From a checkpoint of a small transformer trained on Wikipedia.
Architecture: LayerNorm before each block, learned positions, biases.
Each number is 128 + 32 x the weight over the matrix's rms, rounded and kept within 0 to 255. Layers, rows and columns count from 0. Numbers have three digits each.

# layer 2 MLP up, 4224x704, rms 0.0274, rows 3960-4009, columns 512-575
106156090106158156116102173070165168132154135158079139154055129113163121109144141138110077168070200135104116107091134134103118129055061117120173086105109125093156127123108096157171186125173138
125155101133141109098070160136164149158138156161083132134092112177152113161127145100074122095000203119115109139134106145082099141075101185047103153112102092106153000173185153123131102174099110
134072144108142090128113085165089119107122145110154113112119066100162152076142107097142124090183108107137104099085127131133125167126172149123154116135129117130061121172144185184157064157129144
116137149127113178112123108131143126103167152091146160134121140220097139174112117104115088084127167105112170072126161148126093058070081133129119125119136150163136104145155137099089136122146160
136099159078125141145098117150150126143169125138175141150093114093163176141138121111146138135100170159190109047138133080184129105118077110116145101117117120102185095170119121128150067107126139
153141143101167159120084136127106128127177087119108160135127113130100127070126118133020114094133135127148144128117144099121124086093125102081138129094137102130139095137102103129113189113166169
135126135158077097098111131066140164144151130145120134160154163105158150127133119111102145143110173128187093149140143110133136119100070154156157116127106055083114100104167177214179190165105109
088181152072040124067158150094149188139183154053104207128112167150125142148135095116111068101113041106081138136105102086153156127094157207142183134106198075127138099099102139131101180136133171
088139093098120087071093172103123146143170177181101168163086126154202193084170115168055131152131135165163074149147108095116116144106095141099206112123113117137076105115117084124166132118120132
152126104112125178106100125119132219130152219121079084140141124052140189136206120098069120143081174111124150162081114199174092103118135103126143104130140104174127121138162098125123167172108151
104106119099089167137173192130125134135137184150171113167119135165182204141120073157128132167103152232144085134126161098099091155115100142096127120137116056085136122091089103161128144124140071
113148102140128093081106163100137142146147177162116134157085097129176174117160138142117152184089177149177045119123129141084135061095108137125157124094104089145092091133150088181202128179151123
139145132093115110063137173147146121130130121220134146162128123124183134124149137140116092182142122135166111118135118167098143133117080117131149160080094092159070106082179138178138134187105149
023150107097168117108134158106115200121117168152141157176132129135190125105115134132124111129104071146170117146170124073141192161124098154135159132116117107159117080154154070110151097154097204
098135156125175146104107138081144116111154157106060110138126158117163169115165154131108124173136141138126098125110155111151095100117131106128157141066109062136111131156176005117133140132139130
158164105070105106082138147145106158125150144166144160119143119133169170129175113171114140135119101130146107113144143112151145139152165092163136108063132120103112100111139099139160141140130119
124138101119122102135098116141153115146102158154115129109115075166147207140149153129091099123119154118166127159172147120152138109057175079078137111100073155141116056136128142123147080105133093
104112125088137094016090181092157146109189186135121157144093116117188159150132122156080121151118144170145073093069139143147101085108120148124195126089121142155105062160147144156147113153147137
134094140054091086110124165120120120177150156111140140136142137208111172110154093169065119120083161141131065094111144067105156129124166146107183155056114062198104081114109149117166106127136140
159117116108143113139088201130160164138170130120071117129170123100127126136088162177101116118106179123105120094130119133098152113151163123127125170137140113104095095137112051142198131144104096
095096168126023122160112219118148102147109154173181141121123121159151163163135078165087123116095134112113099095163137098152144167118083194121128048131145065046097119118120157088119108135166100
155125124133104118129147136067165152119182093098105119126181130097097147184131117120130150129097158112130166104119126151141128027000098148130160120126109126140150104087134105102130204145109137
071120109102139090146147098089161207090158074106104092126157140154133132125132109058158171125093166142099141106100120135112082067142109147139170111155088146149127116119162078132157130141112146
111158084130165128101145146105116137117107103114146128072153180134125107105138177171080114143128133136096094147140120130077105150128134133132124116137152147107109134178128125156149113153128115
040209115157128127115127142084084120103138095088049148117165106129134113110110161188121114112107202159155147144173145145129084084109135071115102164099113112093067123120148125134098103097126141
086126158120066190063135106139131103124135094152116120115127169137163119130141134126008157173111066104124113136107142093152131074055081160125180071177174137112091101099094103102081169172199183
116124084090116099047144112110148144109178119153125156138138148099132151168193132164092090098126134154158103113117120142137151119096106167119184129093108053197089079120103120156141161167144096
101117118134104095128083162139100169155154132147123141170143141135123118103172173127099124116143126128085120096158128157098088150137167168125137122157076086124109134129127061145147092106095111
048087097140085117090096173146162152139174142161134109122157101119099153137172118122112111148095150170120068130152128134143148157114127175136161145126091074173112110120134089118143155124102138
097138175103106114092123154115113086137146150225138153149108095163160173127123162195118087184108117161146088102159113130129095140129080109123166129119052109099077155169132106152162121154133164
073109085111078131142106204070159140125196157130118178185093098157136121109147156100045158145086148191118080084066128124092104129073118124114164086065054049166086099140143170177184124102092113
005121065064055134074125113154190124151130118157152139126125103084101154101165123116105086085110141133162102127169094135129137127111150139066166181134145103163106075109106158099136138143146078
127165135157141096135107132117182190126128152126119128165125165130179149139118115138094157179119102152123087155090109111130162138094103150108141130159126124135163117159137082105114141139146111
083161120088050149081158139097146136140156139174138134164135131152145130115155162183094147184118121173161069125168155126131164145111150134141128113066102095146137106118143113168119161182136099
105160170099100090062106067131192160148167109114115124164130133183117128170136151105088152158105120123169111081069160059124123043052097161122163095130149102151129129168191092134107157129145157
137205155103078141112128146128160152101194178097064157140126075058123104131169105101076112082105094119096132131104088135117173110076120132049161130140178085150139043097101159113156128133110178
083174119102136146107057110200150124130096166111092122094044070145122114167184090115115098174139135121120164166103148072102069086056111159095123102111173124118092128171098112081092119152185166
100116066106101070119141086153119102142167074116118117127135094158146125117120117131149133092145121049113124182172142134131058139115144133108145104104126130153039125110165136177153133176102180
113138105110100121099151185098186130127154192144092122152103086137165140131173140163107100150106135121174050110143121116105097088122146160109143144071139102136099123127130067173148107133128113
104128143091110095092106171085143151123173158171090143150087105118149185138174112190095102197095192125152058099122138120076128097095131129121167129097126093149083114127138095173190161119116138
134162136124122121169123138156143079159132121206164096125117090144130146150082106132097120098118106141101132157132154147114151146138136131119134121153102125111139151128099178148170189156110091
119134110146106081136117147090149125126164120130079110139099187117134116109117129140101087150135108119139108095138123147165176149110115129115159125151129151145145130152120080173145119149077159
195132187117140178094132136171156150155180185102129062091137092130128119206083133132107079128134089100201162091172194109132135072074100040153135093117152088134131131168089176060098124117183099
090140075149169150120139139156081105140100148141107131084154145151158114188165076218103096142098175103111117137135154067124124124123133099119120150084160103149111135147134095151139160115144186
137093043086103129137101142115129098137140181167083134087146137127176151129125114152111119068102130125097121122143137100146134132117142183137152100121143111123098118132113077169130114159136127
131152103094170099133134181068134172146139131180077183195149126140146143125137063179126050160098100148137071123118108110136124133130122149136205140107146090140080109120186127126177107145105175
086193124129202197120152125122115163112127093077149085115128080129145105171136138122136114082143111105142158147129131159135164164103123111138132126094112128174131155145119058149123123142123106
125121064115145154044152211116087171170158160115135137170101119121208186147136086164115097152102146137164107103133082179074120131080156130091144073044088109136095063135135111150133105070169126
068171137107106121102122139126114104162186110116126156122124081132143166156165094122114071195130123123157063138173130135103115168112150161130169129069130113112097143155116099199143151182141197
108168149065115106091147208088128132153198198133122136149083103150156149142165119174128094147114152161159066100144135143079128137108157118103165120112100117117042131154145122143169144150131120
# layer 2 MLP down (transposed), 4224x704, rms 0.0228, rows 3960-4009, columns 512-575
112115130111133157059187129125119131126157098151047149119112140138117169153098134138152161169186129129158124195136133124149127117141115134129072107103140109051135117132133099198133139117112146
182165125152102120148091133145187158101143091108145143103076115089126170223080177167077106067091139157150149137127128118099141119028098212142101132115096103115111152195099115186134120181109076
122171139088136100106137115095169100090129112135160141118155137137121095103119134139130061148132119133183116125142121128139119143114152133098132140144121127104140178136130124115100116126158104
145120163136128119130141133123103072110139127149133113147164116153136121156153143135125069132142112090150118113160097114115119135040101172138151086132137133127098168120091146088074136120142161
111162143182142145121166154116188152128096111145109130106138101192079136163098103139154162140169103065114101153084168127089135113133140169117149123106113125157062150150120135153148126116135105
138118159142081135174123102123114101135102055056112155151162126121160129165143024167126079102065178162126164087130133161124144098162107156136126119126158189179089099138123116112154152132159157
156078188118096099118119132139126121126101187144119146161122088101050141104161082194124150141137134124132127148161130104165152135090195130132137124110179053088122065128081057099109156081049168
139147170114130105128137094172081104167145136187153133140135115126169094148160128160131094166128171106147149128092096179145129122118171127066131161111134122077148100151171161157135129172167155
143126114132130098161145119140155130110138131143141115149124164128140143133132107132167157139127162089119105088124129114122140130126107150134120146152123125089102107138140097129118111143132114
146163150128129147203122109070142089125160155153157102117159100138176096103145152124145134072128114057117097128146102071152168076153173115121157094110193105157122125131157143116128126136164124
110181130119125104171122117184199122116139121123122125141140143175088117121147172140127122123099134127125165155116052169127137142125134180096127125093152138108137150126151110152102147116116143
117118100136129110117131132119118148135155136146109140157140101086132127123093116127116137124112141103132111149147123118101147166099139096123149133120155160127135131104114118127134134136130141
127060137080055111130088136144155157088200139157129144141131144159162125098140088149105123143061176156163130100103121127147160106112079132147139139074131085158076116142139171158118143106147148
145145197111115093072079093162053182115138153121144111114124116097194115111172146180188093135161126090092126126138185085130122157149125137092090166035126060147100133116095201121159147192067149
124174072126097134099154151157132172141180108149123181155093161094107117148066084098110061146108180156126082130115116156128099107126150145173157141166126159084163114110106061102134103131090110
171199115079158157185127087112000117152150084097241161058131111110130112075194143183174139134098088173093118152098070158086196166168038116212195103071134117150055112136126136143149171161140146
131079148096109111176105122142125143155125077152138106165138151152109085182116164112150089084165119136143145135088081129162150122157083149092102155130126118133072198109097157128123253142096090
108117129074072150103099132099142131154142147165162093179116136135174187166173139145130133140124114140106105071152107116149158139155067115135151130113113107141124113136132158108172115149151124
131242169116221068118046112211014121095165151089247174137140215077181222119044135025141084130138228187186053119234117186077160077144091128073097162110176058084129059160167079118098094098180094
153097130077137097166129121131173135109156095119111158091121137127123159136108083123146120084078131123099113120124131174135091118142085102167112141126150125082113091158115142109106146101134164
113114074100136148158135093150144128150117233147138155089080123100114133145132121111154163138097128088106152122084108132169132146115118171133121164070144146083104135161142110126042163124160106
135147133161180159114121147122110102155106122157134138126139111102102151096077157140119084121135141085144109128126154124130126121210158143117165132125165160111140150146143159121127135139130136
155125073129111141150114127120151143102138141092134131168126136114104111134105136102134107084144122138123122121096119153072126074135135143110133069133134140124176120183171126193116108114131111
143083165134109180180131120136180149112171198136084132159109126098137145181110146129190156103166135112175127093121134118115144118132205106072110112114106104074150106063137122140088168118154099
123146166171109153122102132168085128126158098176098138142139103155134189134118172173138135122108152115088091122143097113119120170127139090136154140094173132116128132107140118088126105124152132
144108170123159098115106132141125188092158116098083176128117157112140075106081141091109115053132091090048130116137168130152107163062077125185114043161122138181148055157064202107183139183133193
109112143121154131163141108074138093121139181122161063172134116069155212176179112110103114123112075149147138184079135135112185121176139120126058128071115102142122126131122156185141161158122158
109100161125154114152160155126163130108134120078110128149089161110107166131143118095100133130105133111123133158083083179159118142133152122137135130157097186121124163131076111126105164166114141
117144157110135225110153093135181145086131142167088084081147060065090199088149140147172074085068111047199114134003171127122155166127113099057090164092189103060111181109133171138169175162158139
151157113107165147132136167104106120152145156120146095120126056105144178108156131127152148135139158075157127129157118102141113087157166147133111146122132117175080120187178121125145122083115151
129120144101098126123112078178055128120099157164147142166160130125160156078187101138172109104096141137095165145105116148087121150200180157103123106071113140146125097121115148136169106159084132
100117117076126097130117099085177141074106117180085087096119136066114161150143088181134173114158152146155087138162120077110144118078134100125130154127202161081103124082178103153140092086166048
143160121107150148117085112078128141130136132179142151131163137097118151117140162133160111132172119107117097129146121086115160135108133086139148152155121098121085152120182143110150132100104119
115093123168135125136143118104085097138139159116152162196147106153135112104135095180184093152130107185114127139179084132103076153187169120131140136151136113156140126123113193133093097126131182
149134084191136103105133127209110095142146104129134110116102094139140138125071156116176117152159153094135162143128171143122148142115104060171137105164164186086102114121143147153182122186156146
141176162052106146163144102153081161198162177143179074163187134093116122185154134143083127145099172128084074142146172204127089090108171066142150110073172135115133079136255155193186146191122170
119145135128144115145136112154153166129149159118127174131078154159132152137169061140135192118139110075142199101108129128119107104121102130069111142096133112147129107120161149105109126168149089
135108130119140199162138109130140123090106162147145098109075114102175088100139142170188129092161082145128129156084124132090129117128083134122112128073144175122183142153144094111119098163188119
126114125105101080101108138111105152131144176142129103143115136129118129094132118136139124151131160136103145077113137106169116124117097117087152111122101074154124092131127148143140140122115132
103117116114106146145079079094132128152153167172124126094122155117129177139164157137143145176114154115094142113095148071130110084127082103133171126147115103168140120123141115174090090095142141
113152109105122140115173104119177100149068116103135148126075161094162114153129134115137144097095133116115124121031171130125120125124149126132154138144114146110172160138115148150140111110124112
152129123134184081153144117152146104097155136091124098102095135097133163122126122085110106101121138092108116125139126143113130145126091137115119114147131167131136138114119117152110153149106124
126163123156174138122183223176108123148193123127136120118128088082114134148046161152109105159172085157081194138080155154147117133078174047159152087138153081118113200158077131088112115046151128
151112128117084119090141155104127160141114137153148168113096093077083162074159135105132142105103133165145085122106129136100135167131158160147130098101075134123127119158132152168134140139122127
095131120132120111175112128135167209103167120223000123095133104063133108173111193110094109059133133198116143168179129077141099136106167158151116109089097105110160059169160065118140099129154135
136139027198184054121135107139067059094184113103008138116150065115184099178116038144146122083182168131199210024133165141077106148115223124130003097242156100203066073148192110113056171103013254
099118142105150165142144109137103180146117117156115078123134179107132096111126143095150166123099160173115144090092140154096097122124114149114137152157117130051149101120119163155173075152129133
123165105151143118131126169119151102132127134102147139179178113194128115119163145116157099149130117177136102145115120137100131092121111112148136163155127129147121169132072091097137122088136129
148123144075095139133149109102183156115170180126122107127131109058161180159155072039107115121154156130102079102113146065155103117052206132170132040104077118125155099094161218136165060133109143
152127129139130150127137130122110122134133140110130125172134140131138124144161087165143126137138113119104126119161142108114115131142133149138098164161117138114130141144097139136145124123128166